Weights of a small GPT-style language model, trained from scratch on English Wikipedia.
Architecture: rotary positions, biases on query, key and value, local attention windows, gated attention, short convolutions, norms scaled by depth, capped logits.
Training: a variant of Muon for these matrices, 1096M tokens.
Each number is 128 + 32 x the weight over its row's rms, rounded and kept within 0 to 255. Layers, rows and columns count from 0. The size above them is the row's rms in percent of the matrix's.

# layer 8 attention key, 512x512, rms 0.111, rows 131-183, columns 320-383
size [101  88  95  73  87  80  80  66  93  80  79  85  88  72  83  86  74  80 102  93  93  96  99  91  94 102 104 108 104 110 100 106 101 108 105 112 109 108 103 103  97 106 104 104 109 103 116 114 107 104 103 107 103]
[[ 79 104 117 172 157 158 219  98  38 109 114 138  79 145 164 169 173 140 133  61 115 146 135 146 160  91 138 137  62 138 127 148 101 130 105  81 104  81 163 159  96 106 119 164 166 131 137 142 142 152 148  97 105 118 130  98  90  87  94 110 174 186  46  93]
 [109 120 218 117 164 185 138 133  88 113 146 149 137 142 160 129 135 162 150 147 129 111 183 131 103 111 150 121 155 146 155 100  87 147 112 130 173  99 113 114 126  70 154 126  86 111 128 161 139  90 103 104 162 107  83  39 123 127 136 133  94 151 104 128]
 [152 239 149 130 116 125 160 107  92 121 175 167 118 118  94 152 128 136 160  52 144 182  74 189  96 158 105  95 115  84  92 136 126 148 195 147  68 146 115 129 132  90 127 147 102 131 147 106 109 104 133 118 108  99 121 100 106  92 112 163 156 134  93 131]
 [116 112 109 106 107 158 196 170 179 137  90  85 156 165 154 151 106  69 137 132 138 136 101 128  89 124 166 130 174 152 122 150 111  90 102 130 147 143 140  96 138 124 123 125 111 122 177 124  79 117 115 126  87  87 188 133  98  87 142  79 102 143 123 110]
 [197 103  97  99  97 210 104 133  80 143 138 210 139 178 135 100  87  88 122  99 129 121 116  91  98 181 161 135  33 171 104 143 160 146 117 171  87 120 103 140 161  84 178 186 126 122 167 150 160 124  97  99 146 113 104 129  45 139 149 128 102 164  68 165]
 [152  99  98 148 105 104  77 101 187 152  55 115 112 161 128 120 204 172 102 136 100 148 136  87 103  94  78 177 137 190 115  98 172 151 159 145 135 115  81 175  98 138 147  84 134 132 122  74 130 147 123 133 150  95 103 102 134 126 110 136 153 175  80 106]
 [150 120 128 152 147 122 112 154  73 132 127 179 160 149 126 116 151  81 164 106 133 135 162 161  93 169 108 129 108 154 116 129  96 129 114 124 123  70 109 116 122 115 168 127 103  76 160 146 133  71  78 100 152  87 141 150 149 117 129 160 168 140 131 131]
 [139 136 136 110 133  80 131  94 112 185 167 105 131 115  99 136 123 159 122 137 166 142 110 157 106 112  75 170 163 158  75  73 150 115 193  90 145 115 129 200  62 165 190 150 110 174  92  82 126 178 144 126 132 138 111 144 172 116 161 141 133 119 102 145]
 [126 127 181 117 147 115 160 156  99 153  95  71 157 169 102 100 120 127 158 156 101 129 172 144 133 103 115 129 162 144 200 170 131 128 150 180 106 136 182  61  76  77 111 118 155 153 196 138  90  99 125 164 130 155 177 191  86 112 145 136 132 126 214 131]
 [141 146 133 156  89  94 147 171 153 128  89  87 120 125 103 109 149  78 146 100 126 135 127 177 131 155 109 182 175 141 139 125 220 150  77 170 120  94 128  78 120 108  88  88 155 134 141 160  99 128  46 194 171  78  90 132 146 134 124 168 104 118 150 119]
 [164 128 117 172  89 180 143 121 156 101 126  87 131 106 111 127 173 134 127 119 124  80 112 128  99 148  96 114 125 161 133 148  82 153 145  99 154  67 166 222 129 100 146 127 118 132 129 105 196 131 167 128 132  83 126  99 106 128 146 114 186 167  77 149]
 [119  74 147 174 152 157  95 146 167 159 120  85 142 165 123  96 132  83 121 173  95  57 126 120 128 109 165 136 164 102 130 145 116 147 104 134 183 133 109  90  99 111 144 161 140 153  50 117  60 179 153 118  93 100 127 117 203 124 138 122 163 155 116  78]
 [106 113  99 155 143 103 129 129 154 120 127 212 133 129 132  80 137 144 156  88 149 158 111 119 164 157  62 134 202 147 145 116  94 120 125 154 132  84  99 151 148  96 141 165 112  93 144 183 172  98 130 119 134  73 120 198 143 158 160 161 169 127 125 117]
 [115 106 135 105  63 125 127  86 111 122 158  74  97 144 200 134  78 147 152 214 120  82 110  81 131 122 121  77 129 172 167 117 121 176 108 120 112  89 147 170  92 182 156 127 134 104 184 132  87 127 193 119 181 120 149 206 109 104  50 154 166 132 122 157]
 [166 146 132  65 149 133 137 174  81 128 148  96 157 125 132 187  83 181  82 140 110 154 131 149 123 121 123  93 105 118 127 113 116 131 122 155 102 163 147  48 102 211 129 108 130 125 119 129 122 126  60 203  77 156 144 161 121 138 142  82  98 127  94 139]
 [122 141 116 142  59  92 176 135 166 158 109 105 118 139 175 140  87 136 123 159 117  83  93 135 117 108 132 130  49 121 101 153  98 128 117 130  97 131 167  72 109 175 114 102 142  79 144 185  95 141 143 189 125 151 126 134 131 121 117 120 136 146 196 118]
 [130 127 138 132 151 100 102 162 161  90 210 203  90 104  78 161 102 124 139  74 157 148 146 143 136  93 138 115 110 155 170 150  87 166 128 150  93 147 166 115 118 120 106  96 149 155  85 129 131 124  94  90 118 104 125 130 180 168 159 133 144 147  87 158]
 [123 190 106 120 147  84  25 118 125 199  32 104  79 126 186 141 104  75 119  92  50  99  93 170 125 101 168  76 120 131 169 199 143 124  97  92 124 137 112 130 172 166 153 184 197 112 135 107  77  98 112 152 123 102 136 152 104 151 107  78 140 162  71 111]
 [158 198 117 126 119  91  97 140 142  87 200 141  97 107  83 184 142 143 108  95 131 137 121 105 154 111 116 168 117 102 123 111  85  93 135 128  77  79 118 190 122  87  87 122 115 120 103 128 142 103 148 156 160 136  68  89  97 103  84 164 190 145 144 157]
 [118 148 107 241 116  93 146 143  89 119  90 114 104 148 130 156 176 120  85 104 133 163 117  97 105 132 138 132 123 132 152 168 143 131  82 100 145 165 118  70 161 118 128 112 144 101 133 133  74 155 104 171 127 141 153 140 160 128 128 168 126 135 140 119]
 [133  64 126  96 161  94 144  93  82 116 110  80 131  88 143  97 145  87 108 130 162 121 177 148 147 127  90 126 185 152 141 130 107  76 122 140 116 131  94 116  83 102 158  72 114  83 155 191 100 143 197  84  93 175 153 142 105 112 136 122  99 105  94 129]
 [165 112 131 170  97  89 142 185 176 136  95 129  83 143  95 170 118 137 106  86 122 152 127 162 143 135 117 105 135 141  89 155 114 132  84 176 136 109 144 175  85 107 160 144  54 104 126 178 113 156 100 127 111  85  84  44  90  86 160 172 107 155  60 170]
 [109 189 119  98  81 116 150  95 154 123 158 107 143 118 132 124 138 134 120 127 149 153  93  94 101 111 161 165 104 155  50 166 105 112 106  96  91  93 124 136 126 116 179  75 169 143 109 180  88 183 128  76 141  51 145 153  82 109 112 133 148 184  86 106]
 [104 127 157  86 119 113  92 173 131  76 133  41 145  99 107 183 137 126 104 130  93 145 132  93 102 131 133 147 150 172 126 104 155 146 158 132 146 107 120  88 194 136 114 107 121 163 148 103 181 159 122 104  78  83 166  90 182 142 127  91 121 135  64 126]
 [192 111 150 102 210 131 138 198 125 123 113 128 115  71 195  84 107 122 105 128 128 139 118 129 108 113 106 107 158 147 150  92  92 116 134 190 119 141 151 109 102 182 191 162 106 177  55 119  95 206 124 105  92  87 108 114 130 132 153 144 134 123 116 138]
 [142 123 127  98  79 108 137 129  60 108 103 154 134 157 116 164 189 199 124 169 126 102 124 109 115 109 121 187 207 104 171 146 129 131 104 172 141 145  68 135  77 127 134 143  31 103 138  75 141 151 165 149 140 113  98 145 147 137 106 115 109 112   1 140]
 [150  93 128 139 117 168  82 151 152 101  94 164 132 176 129 145 113 200 149 121 119  87 183  95 136 131 118  86 165  95 179 154 141 100 128 138 102 132 171 108 188 173 181 165 137 126 127 185  94 148  66 159 140 104 137 169 129 135 138 152 130 122 126 166]
 [147 100 154 102  90  83 128  77 178 152 100  97 141 154 127 132  92 139 110 187 103 138 138 111 141 179 170 124 160 142 123 136  74 117  85 122  92 123 105 133 133 154 116  84 149 108 161 118  99 136 116 161 118 171  75 113 149  96 133 149 123  82  95  78]
 [151 115 116  96 165 129  60 145 133  90 148  78  95 152 125  84 130  97 132 135 170 122 124  61  98 177  80 122  57 130 130 147 107 182 124 110 126 152  98 134  75 137 124 117 140 104 143 104 131  75 122 124 158 157 115 127 127 135 172 121 129 129 126 143]
 [139  85 157  94 147 146 117 174 141 155 154 152 147 121  96 124 153  86 147 174 117 162 105 149 153  39 190  99 126 150 145 160 148 159 140 142 184 149 151  92 125 158 139  94 120 173 159  99 130 117 160 180 203 104 110 116 108 123 133 158 149 180 114 101]
 [103 152  90 168  95 110  80 117 165 152 102 159 133 163 173 155 126 103 109 139 111  71 156 138 118 119 106 161 176  88  91 133 151 152 156 172  97 109  85 138 125 127 134  88 179 127  82 134 130 165  61 149  86 135 153  95 154 122 128 126 110 172 167 123]
 [173 133 136 145 155 127 131 111 149 135 135 120 164 101 146  92  74 159 114 146  82 177  93  85  91 161 166 128 156 129 129  84 126 141 113 150 185 129 149 155 149 189 159 144 124  78  94 103  87 115 130 190  77 129 106  92  98 132  77 154 148 110 169  47]
 [122 155 144 112 173  85 133 114  99 140 126  79  86 148  75 135 176 110 106 104 136 117 141 147 150 142 148 145 167 137 113 147 157 148 174 140 127 101 177  71  83 162 158 100 113 149 176 161 100 155 137 122 213 101 132  75 111 176 143  82 156 110 164  87]
 [164 153 106 103 145  93  69 133  94  99 106 150 128 122 114 146 180 170 106  72  68 152 124 164 115 168 176 158  72  74 162  97 132 166  91 153 143 103 105 138 126 145 121 136 148 145 111 134 153 132 165 134 152 118 166 145 133 119  47  82 172 174 198 135]
 [115 132  71 141 104 128 105 126 202 136 195 126 182  98 169 138  90 125 111 138 151 189 108 128 143 148 111 157  99 130 134 149 128 134  80 102 135  96  98  86 139  41 127 121 125 191 102 165 136 157 188  85 122 121 175 133 113 128  86 106 192 155 175  84]
 [163  97 136 110 117 129 100 159 151 134 127 104 140 160 118  98 153 172 133 152 126  88  74 112 196 133 132 179  71 100 110 152  94  49 127 148  79 178 160 158 119 113 148 159 125 107 164 111 108  74 122 177 133 148 141  93 135 106 129 164  80 106 102 137]
 [149 156 168 168 134  88  76 140 158  91  89 123  77  94 165 157 191 202  94 133 154 144 150 127 112 170 135 104 118 136 115 184 103 145 104 138 126  97  95 127 143 138 142 137 159 110 133 108 193 156 112 103  99 124 118 127 133 132  71 115 141 166  91  85]
 [ 82 108 123 118 194 111  94 119 165 154  86 196 163 179  65  99 184 106 183 162  95 137 108 157 139 110 101  85 134 130 132  65 106  89 167 167 148 153  62 165 130 105 136 132 146 155 111 146 121 119 104  85 144 142 148 155  58 196 122 174 160 100  95 166]
 [158 127  95 154  99 201 177 109 116  71 136 131 130  48 154  54 113 101 166 126  95 121 109 130 111  87 118 132 161 118 134 145  99 125 118 106 153  91 132  97 126 149 169 123 122 157 113 100 107 173 138  99 159 209 101 108 168 189 166 143  76 156 150 129]
 [ 92  73 119 138  81 165  99  87 124 145 176 148 113 153 145 115 128 153 183 153  94 106  90  90 103  77 143 163 136 119 214 153 157  92 155 146 145 108 146 156 117 125 113 155 173 134 186 135 155 149 130 126 140 173 162 138 144  88 107  57 121 144 111 136]
 [ 82 106 155 170  92 106 168 140 145  96 122 146  96 105 184 142 109 115 157 144 125 103  92  59  97 133 124 157 118 150  65 143 106 129  76 115 148 160 154 124 130 160 129 153 111 103 147 113 120 144 179 128 111 169 131  69 157 110 185  88 136 180 120 127]
 [179  81 126 128 112 159 129 124 134 121 115 100 128 131  75 165 168  64 143 112 173 122 139  88  99  93  85 113 196 111 149 114 126 102 117  96 131 142 167 138 107  93 191 112 155 154 143 155 122 159 139 130 106  95 109  49 117 126 105 185 106 133  92 103]
 [121 111 152  91 168 113 148  99 106 101 131 135 139 157  79 144 100 129 158 115 135 148 128 119 107 128 159 113 110 122 121  68 153  97  75 158 160 131 111 146  82 158  82 137 106 103 111 113 108 191  99 142  77 171 109 122 129 172  96 117 152 126 140 165]
 [116 180 140 131 179 174 141 177 113 134 120 108 170 111 102 104 124 100  95 128 175 125 127 123 145 119 101  76 110 140 129  87 164 125 142 107 129 150 140 134 147 155  84 133 154 147 173  77 167  40 129 150 174 106 136 219  50 134 160 151 147 172 175 147]
 [220  86 151 155 153 143  73 137  56 154 161 173 116 119 130 119 130 147 160 149 110 159 129 117  86  79 135 124  53 131 140 159 136  77  78 139 201 111 151 172 136 100 110 116 144 134 120 131 107 158  94 121 121 233 101 128 121 136  58 180 148 132  79 141]
 [100 118 114 162 142 167 151 119 201  91 206 180 166 132 163  84 162 133 152  62 122 170 137 119 117 104 184 189 112 126  64 118 123 115 158 111  72 105 105 142 148 124 152  92  94 142  81  93 127 113 114  89 194  65 156  73 150 100 125 123 118 108 100 190]
 [130 146 158 168 194  80 155 134 149 133 159 157 131 137 142 139 143  69  76  87 108  76 159 136 187 116 121 122 137  92 106 140 153 156 134 119 145  75  76 107 168 147 107 136  99 204  95 149 178 159 117 114  58 151 138  67 195 113 131 122 141 131 187 105]
 [115 156  68 112 188 119  94 108 126 101 187 115  92 110 119 188 108  61  68 135 123 125 169 129 105 131 124 127 129 160 104 131 134 186 100 156 207 139  71 100 143 183 121 143 136 167 187 171 144  90 153 146  74 123 125 172 161 151 145 130 191 135 169 164]
 [126 163 141 127 102 107 184 157 121 145 113 150 105 132 134 145  96 187 167 212 146 114 150 134  99 146 109 118  64 142 166  98 168 146 162 105  57 110 111 135 132  83 196  82 160  82 193 136  73 141 185 184  89  91 144 171 143 135 128 165 176 209 198 197]
 [178 138 123 177 132  94 143 152 111 121 154 127 163 144 119  91 146 129 141 171 105 134  96 132 136 176 118 137 163 158 174  77  93  84 199 162  95 124 117 123 130 118 167 181 127 114 123 183  82 179 132  94 139 137 135 171 120 185 114 141  84 144 117 137]
 [147  88 144 106 164 144 161 108 126 121 127  86 182 179 141  88 116 118 187  99  47 132 107 161 133  96  86 114 161 180 111 165 142  96 101 119 100 161 116 111 125 153 152 107 147 102 117 120 114 146  69 120 101  67 124 106 167 121  89 129 161 130 141 129]
 [126 124 134 125 165 150 146 160 139 141 158  97 124 159 164 133 173 114 125 238 125 131 123 131 155  94 111 124 118 109 150  87 131 119  85 119 138  88 116 134 113 109 158 150  86 102 150 104 121 108 135 130 146 166 108 203  99 149  92 106 104  55 104 185]
 [132 144 149  77 136 150 107 145 115 138 122 141 142 167 153 136 129 112 152 140 127 153 118 124 172 114 152  90  90 116  91 191  52  99 128  84 108 151 139 149 106 193  74  74  82 102  97 113 160 123 154 124  73 107 109  50 155 124 109 138 148 109  88 154]]
# layer 8 attention query, 512x512, rms 0.11, rows 132-183, columns 320-383
size [ 72  90  85  79  74  84  76  81  78  86  86  84  83  84  88  86  89 105  87  95 106  96  98 107 109 107 112 101 105 110 107 107 112 109 113 107 106 103 112 100 116 108 108 106 106 112 104 116 106 105 113 109]
[[102 126 103 160  48 112 126 160 113 152 109  80 144 133 138 118  98 107 132 105 130 126 103 102 121 119 113 149 148 111 128  74  87 129 126 117 101  84 114 136 174 157 150 102 111 178 131  79 112 103 149 115  87 140 122 109 124 136 124 164  69 125 103 165]
 [141 108 157  97 180 161  63 136  74 154  96 121 125 119  89  92 179 131 150 100 106 121 133  60 148 131 131 142 142 143 178 201 117 153 125 119  71  94 114 102 108 144 156 133  90  68 137 166 155 117  80 149 183 151 107 114 117 109 159 115 134 108  76 181]
 [ 76  98 153 138 127  83 146 134 140 153 197 138 129 109 147 113  74 144  52 141 159 121 181 154 131 121 104 134 165 118  83  93 157  92 112 136 149 155 128 133 118 132 106 109 116 151  77  49 133 125 146 144  55 151 133 104 172 169 111 108 147  87 169 124]
 [104 139  63 122 144  86 165 131 153 113  97  82 147 136 100 113  97  99 120 115 149 156 160 125 121 105 166 120 190 125 142  95  90 133 137 138 142  84 129 149 129 118  47 111 153 158 154 158 126 156 176 167 119 103 171 123 140 128 134 142 160 137 140 144]
 [164 103 202  92 111 138 124 171 113 130  99 156 126 155  94 150  65  88 116  72 122 170 100 144 133 127 153  85 137 125 106 134  77 115 127 102  57  99  90 164 171  83 153 159 119 106 168 192 140  99 141  82 125 146 174 144 120 149  93 131 108 111  99 118]
 [170 131 108 179 122 183 114  89 113 105 113 156 124 130 133 130 132 163 163 108 122 103  77  92 155 164 162 131 117 105 142 123 155 169 153 153 112 128 177 122 115 157 160 153  83 162 122 217 103  70 161 136 186 158 122 150 105 115 106 109 100 146  98 143]
 [144 110 101 135 119 159 148 153  64 111 113 146 110 145 129  65 116 115 182  73 138 145 162 117 107 136 125 160 117 134 180 181 135 153 134 161  97  76 126 136 173 112 144 128 116 110 149 140 104 138 145 126 195 108 130 134  94  70 132 138 117  79  76 172]
 [134 164 116 177 128 129 139  96 159 112 107 180 156 157 149 170 118 172 204 176 168 136 135 134 137 176 129 126 121  73 128 170 151 132 107 120 186 148 150  68 100 171 112 122 126 174  37  93 140 117  80 157 110 112  92  97 140 132 121 145  71 121  95  62]
 [140 149 146 138 160 142 112 168  85 178 216 130 123  99 134 154 120 130 102  90 141 109  89 154 137  89  76 120  98 119  87  91 116  60 128  98 134 127 126 102 139 149 116 110 118 158  92  91 132 144  98 155  95 142 146 150 186 169 185 136 100 129 125  76]
 [ 77 152 109 139  85 182 114 124  96 104 165 124 107 133 144  89 153 122  31  75 146 108 149  79 124 144 148 161 150 101 117 133 116  97 123 143 119 210  81 176 142  85 156 122  89 146 141 134 160 140 125 151 224 111 107 120  79 128 149 179 168 112 128 135]
 [151 168 147 159 155 110 147 156  82 154 114 178 123 147 104 140  90 102 137 100 157 133  96 108 101 129 126 121  97 114 111 133 173  66 114 150 128 151 151  91 127  95 197 134 118 124 119 134 151 124 117 156 151 188 123 180 137 126 126 134  53 107 148  96]
 [167 130 152 151 125  87 122 154 130 117 116 127 137 127 144 109 105 129 141  92 183  86 135 157 117 152 193 105  94  79 152  99 105 102 132 150  90 129 115 127 150 187 191 132 128 124  93 134 107 102 157 131 144 123 152  97  78 160 126 141  79 150  97 133]
 [ 92 117 149 145 147 112 114 116 188 106 139   2 168 159 126 104 110  83  79  70 112 149 124 111 137  70 165 120 102 114  86 155 122 110 112 150 128 124 130 151 123 100 165 160 124 123 171 166 126 139 141  84 157 140 130 140  98  77 111 169 165  83  89 120]
 [120 139 114 122 112  94 151 129  90 100 116  97 113 122 148 114 139  72 189 125 161 133 133 152 102 145 131 185  69 106 119 163 119 133 151  95 107  76 109 124 146 116 141 160 115 122 130 121 129 113 176 168  44 106  99 113 139  94 110 142  77 107 193 148]
 [128 179 113 111 180 174  95 103  86 174 138 151 120 117 110 142  65 165 179 119 151 157  92 122 114 140 150 171 140  54 154 151 115 153  75 105 206  90 129 117 132 107  78 132 106 160 130 133 117  85 114 124 100 182 113 161 122 151  90 107  83 144 120  85]
 [143 141  88 122 143 128 110 163  67 192 102 225 157 114 158 116 115 141 155 132 124  84 110 126 140 131 123  95 128 110 123 114 101 103 172  69 132 155 136 155 124 110 128  65 130 110 133 124 202  85 171 143 128 101 147 184 126 166 139 128 117 164 144 115]
 [121 126 129 123 138  96 117 120  58 171 118 238 123 114 114 127 152 131 147 153 122 113 156 125 100 109  89 123  69 141  71 142 131 141 197  80 114 125 142 161 114 154  85 108 117 104 132 139 161 100 160 196  73 153 136 112 169 172 118 138 112 150 152 152]
 [160  93 122 135 141 122 124 136 187 122 146 201 130 112 144 184 159 128 162 152 152 121 176 161 113 151 100  90 144 117  89  99 161 123 148 156 128 107 100  90  92 117 140 107 104 170 100 136  97 133 144 100 121 144 110 104  77 170 127  98  75  86 120 165]
 [131 112  66 127 142 137  65  85 202  98 112  64 120  78  89 108 101 145 118 122 122 150 148 197  84 120 146 152  97 107 127 113  88 150 139 150 132 163  98 124 115 107 106 108 146 139 111 131 123 151 143 116 175  97 145  93 125 155 101 147 108 128 115  81]
 [138 142  69 100 148  63 140 162 131 193 126 121 140 127 148 117 100 119 129 132 131  94 127 144 112 145 117 141  92  83 102 128 149 139 121 108 157  94 155 149 100 196 126  63 136 164 105  92 132 126 151 111  35 174 133 148 113 182 128 124 113 174 177 112]
 [ 69 110 135 115  88 100 181 106 147 126 142 162 139 165 127 162 173 176 136 113 122 121 179 163 103 131 166 114 140 125 116 131 160 159 149 107 131 107  92 125 145 121 167  99 190 132 139 121 121 143 165 161  75  93 171 164 132  83  92 141 100 139  96  69]
 [ 71 114 135  75 111  88 188 121 167 135 161 102 128 101  95 177  75 159 133 157 115 125 144 163 109  64 179 155 123 128 169 155 167 122 158  79 161 149  68 161 161 150 182 111 123 155 131 124 127 155 106 120   0 131  70  59 113 110 167 141 175  62 116  60]
 [115 104 122 132 131  61 127 162 113  91 170 129 112 107 146  64  95 104 137 146  84 133 128 173 157 163 155 108 186 114  65  75  64 130 114 116 142  92 140 174 103  70 142  77 113 139 108 106  69  95 125 108  72  60 124 123 131 185 131 232 143  93 134 140]
 [134 143 131 133 113 145  95 132 157 158 121  38 100 185 163 132 165 133  87 127 167 115 110 109 107 102  95 132 115 128 128 118 128 156 108 113 106 117 150 118 141  80 117 213 156 115 176 142 122 173 141 148 130 152 160 111 178  88 137  96 152 138 135 175]
 [117 131 103 160  91  98  77 108 163  92  67 177 148 128 133  98  97 128 116 128 137 111 112 107 162  72 166 110 113 105 132 127 155 127 100 103 133  85 135 161 155  93 141 127 145 161 201 149 142 140 185 130 121  96  83 137 114 119 137  85 102 158  27 123]
 [ 68 148 184 164  98 140 124 107 135 110  54 136  99 110 106  82 111 106 135 105 104 155 130 118 141 122 102 108 141 152  78 138  96  51  72 161 122 143 126 127 103 144 160 100 134 132  90 136 159 165 116 142 123 145 118 137  74 121 149 151 181  88 161 169]
 [136 103 124 191 121 145 111 117 134 154 158 135 120 151 127  83 113 108 128  67 132 124 110  44 151 146 136 112 144 150 106 143 109 151 175  94 107 140 188 129 122  96 167 101  56 108 185 141 164 181  92 165 163 139 119  99 117 141 148 144 118 150  69  73]
 [ 89 124 158  94 149 158 125 129  52 106 124 111 103  98 124 173 127 172 135 118 174 134 102 135 112 189 115 121  64 136 113 145 109 169 168 108  92 113 120 112  98  44 134 116 115 118 142 125 134 107 106 201 135 146 128 198  95 101  68 151 126  94 117 168]
 [146 153 122 102 142  91  80 138 144 136 138 154  99 205 103  83  94 160 140 147 119 169 117 140 124  92  95  67 118 142 195 142 129 168 132  96 136 121 130  96  87 131 106  84 150  79 110 126 157 117 147 191 113 160 138 109 127  98 103 153  76  96 104 103]
 [143 126 176 162  98  45 130 149 199 183 133 127 163 120  66 127 144 119 150  92 205 123 132 130 138 147 102 138 174 128 150 130 137 108 104 126 109 172 156  92 138 197  98 127 145  87  64 101 145 109  84 137  52 167 115 137 174 167 146  68 184 108 172 117]
 [129 121 174 157  89 113  98 104 153 187 171 146 123 132 159  85 106 167 133 124 120  69 111 124 106  71  97 100 139 116 160 112 122  95 120 117 140 146 120 180 121 155 102 143 127 143  97 130 175 133 158 147 131 171 113 146 108 122 126 158 206 151 130 114]
 [159  74 161 135 118  65 188 100 159 153 154 156 120 101 106  99 173 136 133  61 175 138 157 148 122 124 112 126 172 131 145 170 135 147 138 114 178 107 160 132 170 108 125 125  98 137  85 128 104 156 147 112 179 129 170  57  83 155  98  66 169 196  86 110]
 [125 140 137 112 178 154  61 124  92  53 158 160 123 129 118 135 151 158 118  76 121 134  95 128 141 177  75 106  90 109 156  72 113 153 118 195 100  51 132 164 139 122 185 113 103 124 130 131 100 144 147 137  76 158 189 123 128 147 121 118 131 128 127 109]
 [123  89  68  35  93 122 133 123 202  89 173  85  85 137 159 175  55 142 132 134  82 137 155 100 139 148 136  87 123 144 107 112 108 134 123 119 107 113 114 166 146  92 139  87 128 146  96 120  91 126 124  85  42 175 123 156 136 113 151 106 126 166  94 121]
 [105 124 136 106 164  90  69 112 170 146 167 125 140 175 127 159 177 126 103  98 109 117 127 118  75  72 120 208  60 120 135 147 156 106 123 147 124 115 121 162 139  92  97 132 141 104  76 129 167 165  88 137 158 153 166  87 154 119 107 104 135 118 128 133]
 [152 127 153 121 146 110 153  95 181  72 116 162  96 134 139  85 169 125  84 110 151  86 122 123 137 127 164 147  58 116 158 154 132 143  91 107 144 105 110 127 132 131 161 106 105 160 120 133  93 141 118 112 138 113 189  97 161 136 132 104 168 198  96  54]
 [120 121  90 136 145 118  78 173 116  97 118 167 119 109  91 103 115 144 175 192 152  87 144  98  94 112 116 124  99 112 122 102 115 130  83 125 132 167 107 200 105 120 124  96  82 148 152 142 105 147  73 134 120  93 108 111  96 218 148 126 199  74  80  96]
 [161 134 152  85 124 165  60 138 187  92 127 122 117 124  85  94 150 162 145 150  87 124 111 149 124 154 113 139 133 106 125 151 134 136 139 189 115 155 122 153 132 105 127 132 122 154  67 121 116 141 151  92 220 121 106 184 157 148 154 163 205 113 130 103]
 [128 125 122  83 118 166 138 165 122 204 175 150 119 153 183 136 138 149 183 152 128 107 138  70 114 116  69 148 128 138 138  90 112 121 165 152 104 117  98 116  84 120 138 126 119 143 140 108  97 126  49 174  47 142 139 143 175 118 141 176 179 133 143  88]
 [108 138 140 133 155 106 177 149 111 119 125 141 145  43 126 166 152 153 158 110 146 134 109 158 199 117 157 178  84 136 164  94 140 145 144 101 142 110 124  93 107 141 133 123 131 114 103 116 119 122 155 155 148 112 115 116 113 100 118  37 147 143 119 151]
 [187  96 152 135 134 126 186 130 145  98  68 125 172 167 129  90  99 140 128 149  98 112 113 136  89 132  88  99 115 120  82 117  81 150 139 104 128 157 102 134 147  94 132 127 169 142 126 133 185 177 104 105 113 110 127 117 174 152 100 184  96  95 101 114]
 [117 120 134 144  92 131 154 108 166  90  84 193  96 137 127  83 100 123 128  92 108 148 159 144 109 146 186  58 104 159 158 109 171 116 102 194  91 110 125 141 173 132 114 179  92 149 147 164  74 166 117 134  92 137 143 133 106 119 138 105 178 139 107 153]
 [145 193 160 140 150 139 160 133 140  80 124 132 125 129 112  74  97 116  87 148 109 141 154  95 110  95 125 140 222 127 139  96 121 154 133 146 166 151 177  71 107 112 133 146  95 131 118 163 190  84 182 108 143 104 162 172 123 176 125 140 103 168 148 122]
 [171 141 109 119 136 116 137  87  82 140 101 197 128 136 150 105 140 103 135  98 167 140 154 103 150 127 157 117  80 112 105 208 119  94 109 116 131 150 100 150 124 115 103 117  69  92 107 132 122 186 165 127 150 116 118 149 172 176 103 138 124  80  96 204]
 [172 121 172  32  90 166 148 121 135  78 135 120 155  87  65 130 210 163  86 163  96 147 111 192 128 183  89 137  63 173 194 108 138  89 139 129 156 110  95 125 144 124 151 134 111 138  71 155 120  67 140 143 165 130 128  85 147 120 122 131 120  70 111  83]
 [ 94  73 142 119 141 110  74  81  70 209 153 184 116 103 142 116 207 151 146  82 122  61 122 115 130 150 153  85  92 104 113 148 140 133 133 101  98 136  85 111 110 166 101  98 114 113 111 133 136 168  97 178  68 153 138 127 105 132 133 128 103 100 188 141]
 [139 121 121 132 162 129 132  93 101 120 174  37 106 118 141 131 180 139  85 115 144 169 137  88 105 134 182 195 187 135 116 165 135 110 135 159 105 153 110  74  87 171 171 132 111 104 136 141  97 103 108 179  95 117 161  82 173 124 171 133 161 135 172 150]
 [105 143 131  98 121 133 144  70 114 200 142 113 159 124 146  83 117 162  97 138 177 103 121 177 140  97 169 187 115 130 102 142 145  83 132 130 119 157 119 198 133 125 167 168 152 140 111 132 108 176 167 160 115 103 129 140 109 134 147 130 140 194 125 171]
 [173  97 154 149 149  98  73  85 123 139 121 177  90  82 123  92 159 111 186  86 115 145 157 101 107 187 160 176  98 123 179  97  99 106 131 198 151 164  84  48 131 116 156 143  89 146 166 163 116 147 110 135  95 127 118 185 186 127 108 100 149 122 173 109]
 [107 141 157 145 156 155  95 140 115  92 147 166 141 165 126 153 211 103 116  64 135 127 123 145 128 126  93 114 112 150 171 123  95 156 109 152 139  45 199 101 159 216 160 130 125 114  98  93 145 134 157 157 180  46 109  76 129 147 149 129 196 122  42 186]
 [ 75 147  92 139  98 135 111 150  73 152  94 175 167 169 133  73 186  89 162 158  77 174 133 121 111 159 148 134  39 141 121 114 132  91 135 130  94 101 185 233 110  44 137 119  83 140 134 172 133 120 135 161 161 123 120 150 107 128 141 155 147 157  89 171]
 [141 130 118 131 170 162 105 143 173 113  83 120 146 157 103 121  99 156 126 133 119 143 103 117 132 152 149 100 109 135 116 123 180 124 119 152 188 157 106 106 106 129 134 170 125 126 121 117  98 143 169 139 153 160 137 111 152  87 105 137 152  68  78 107]]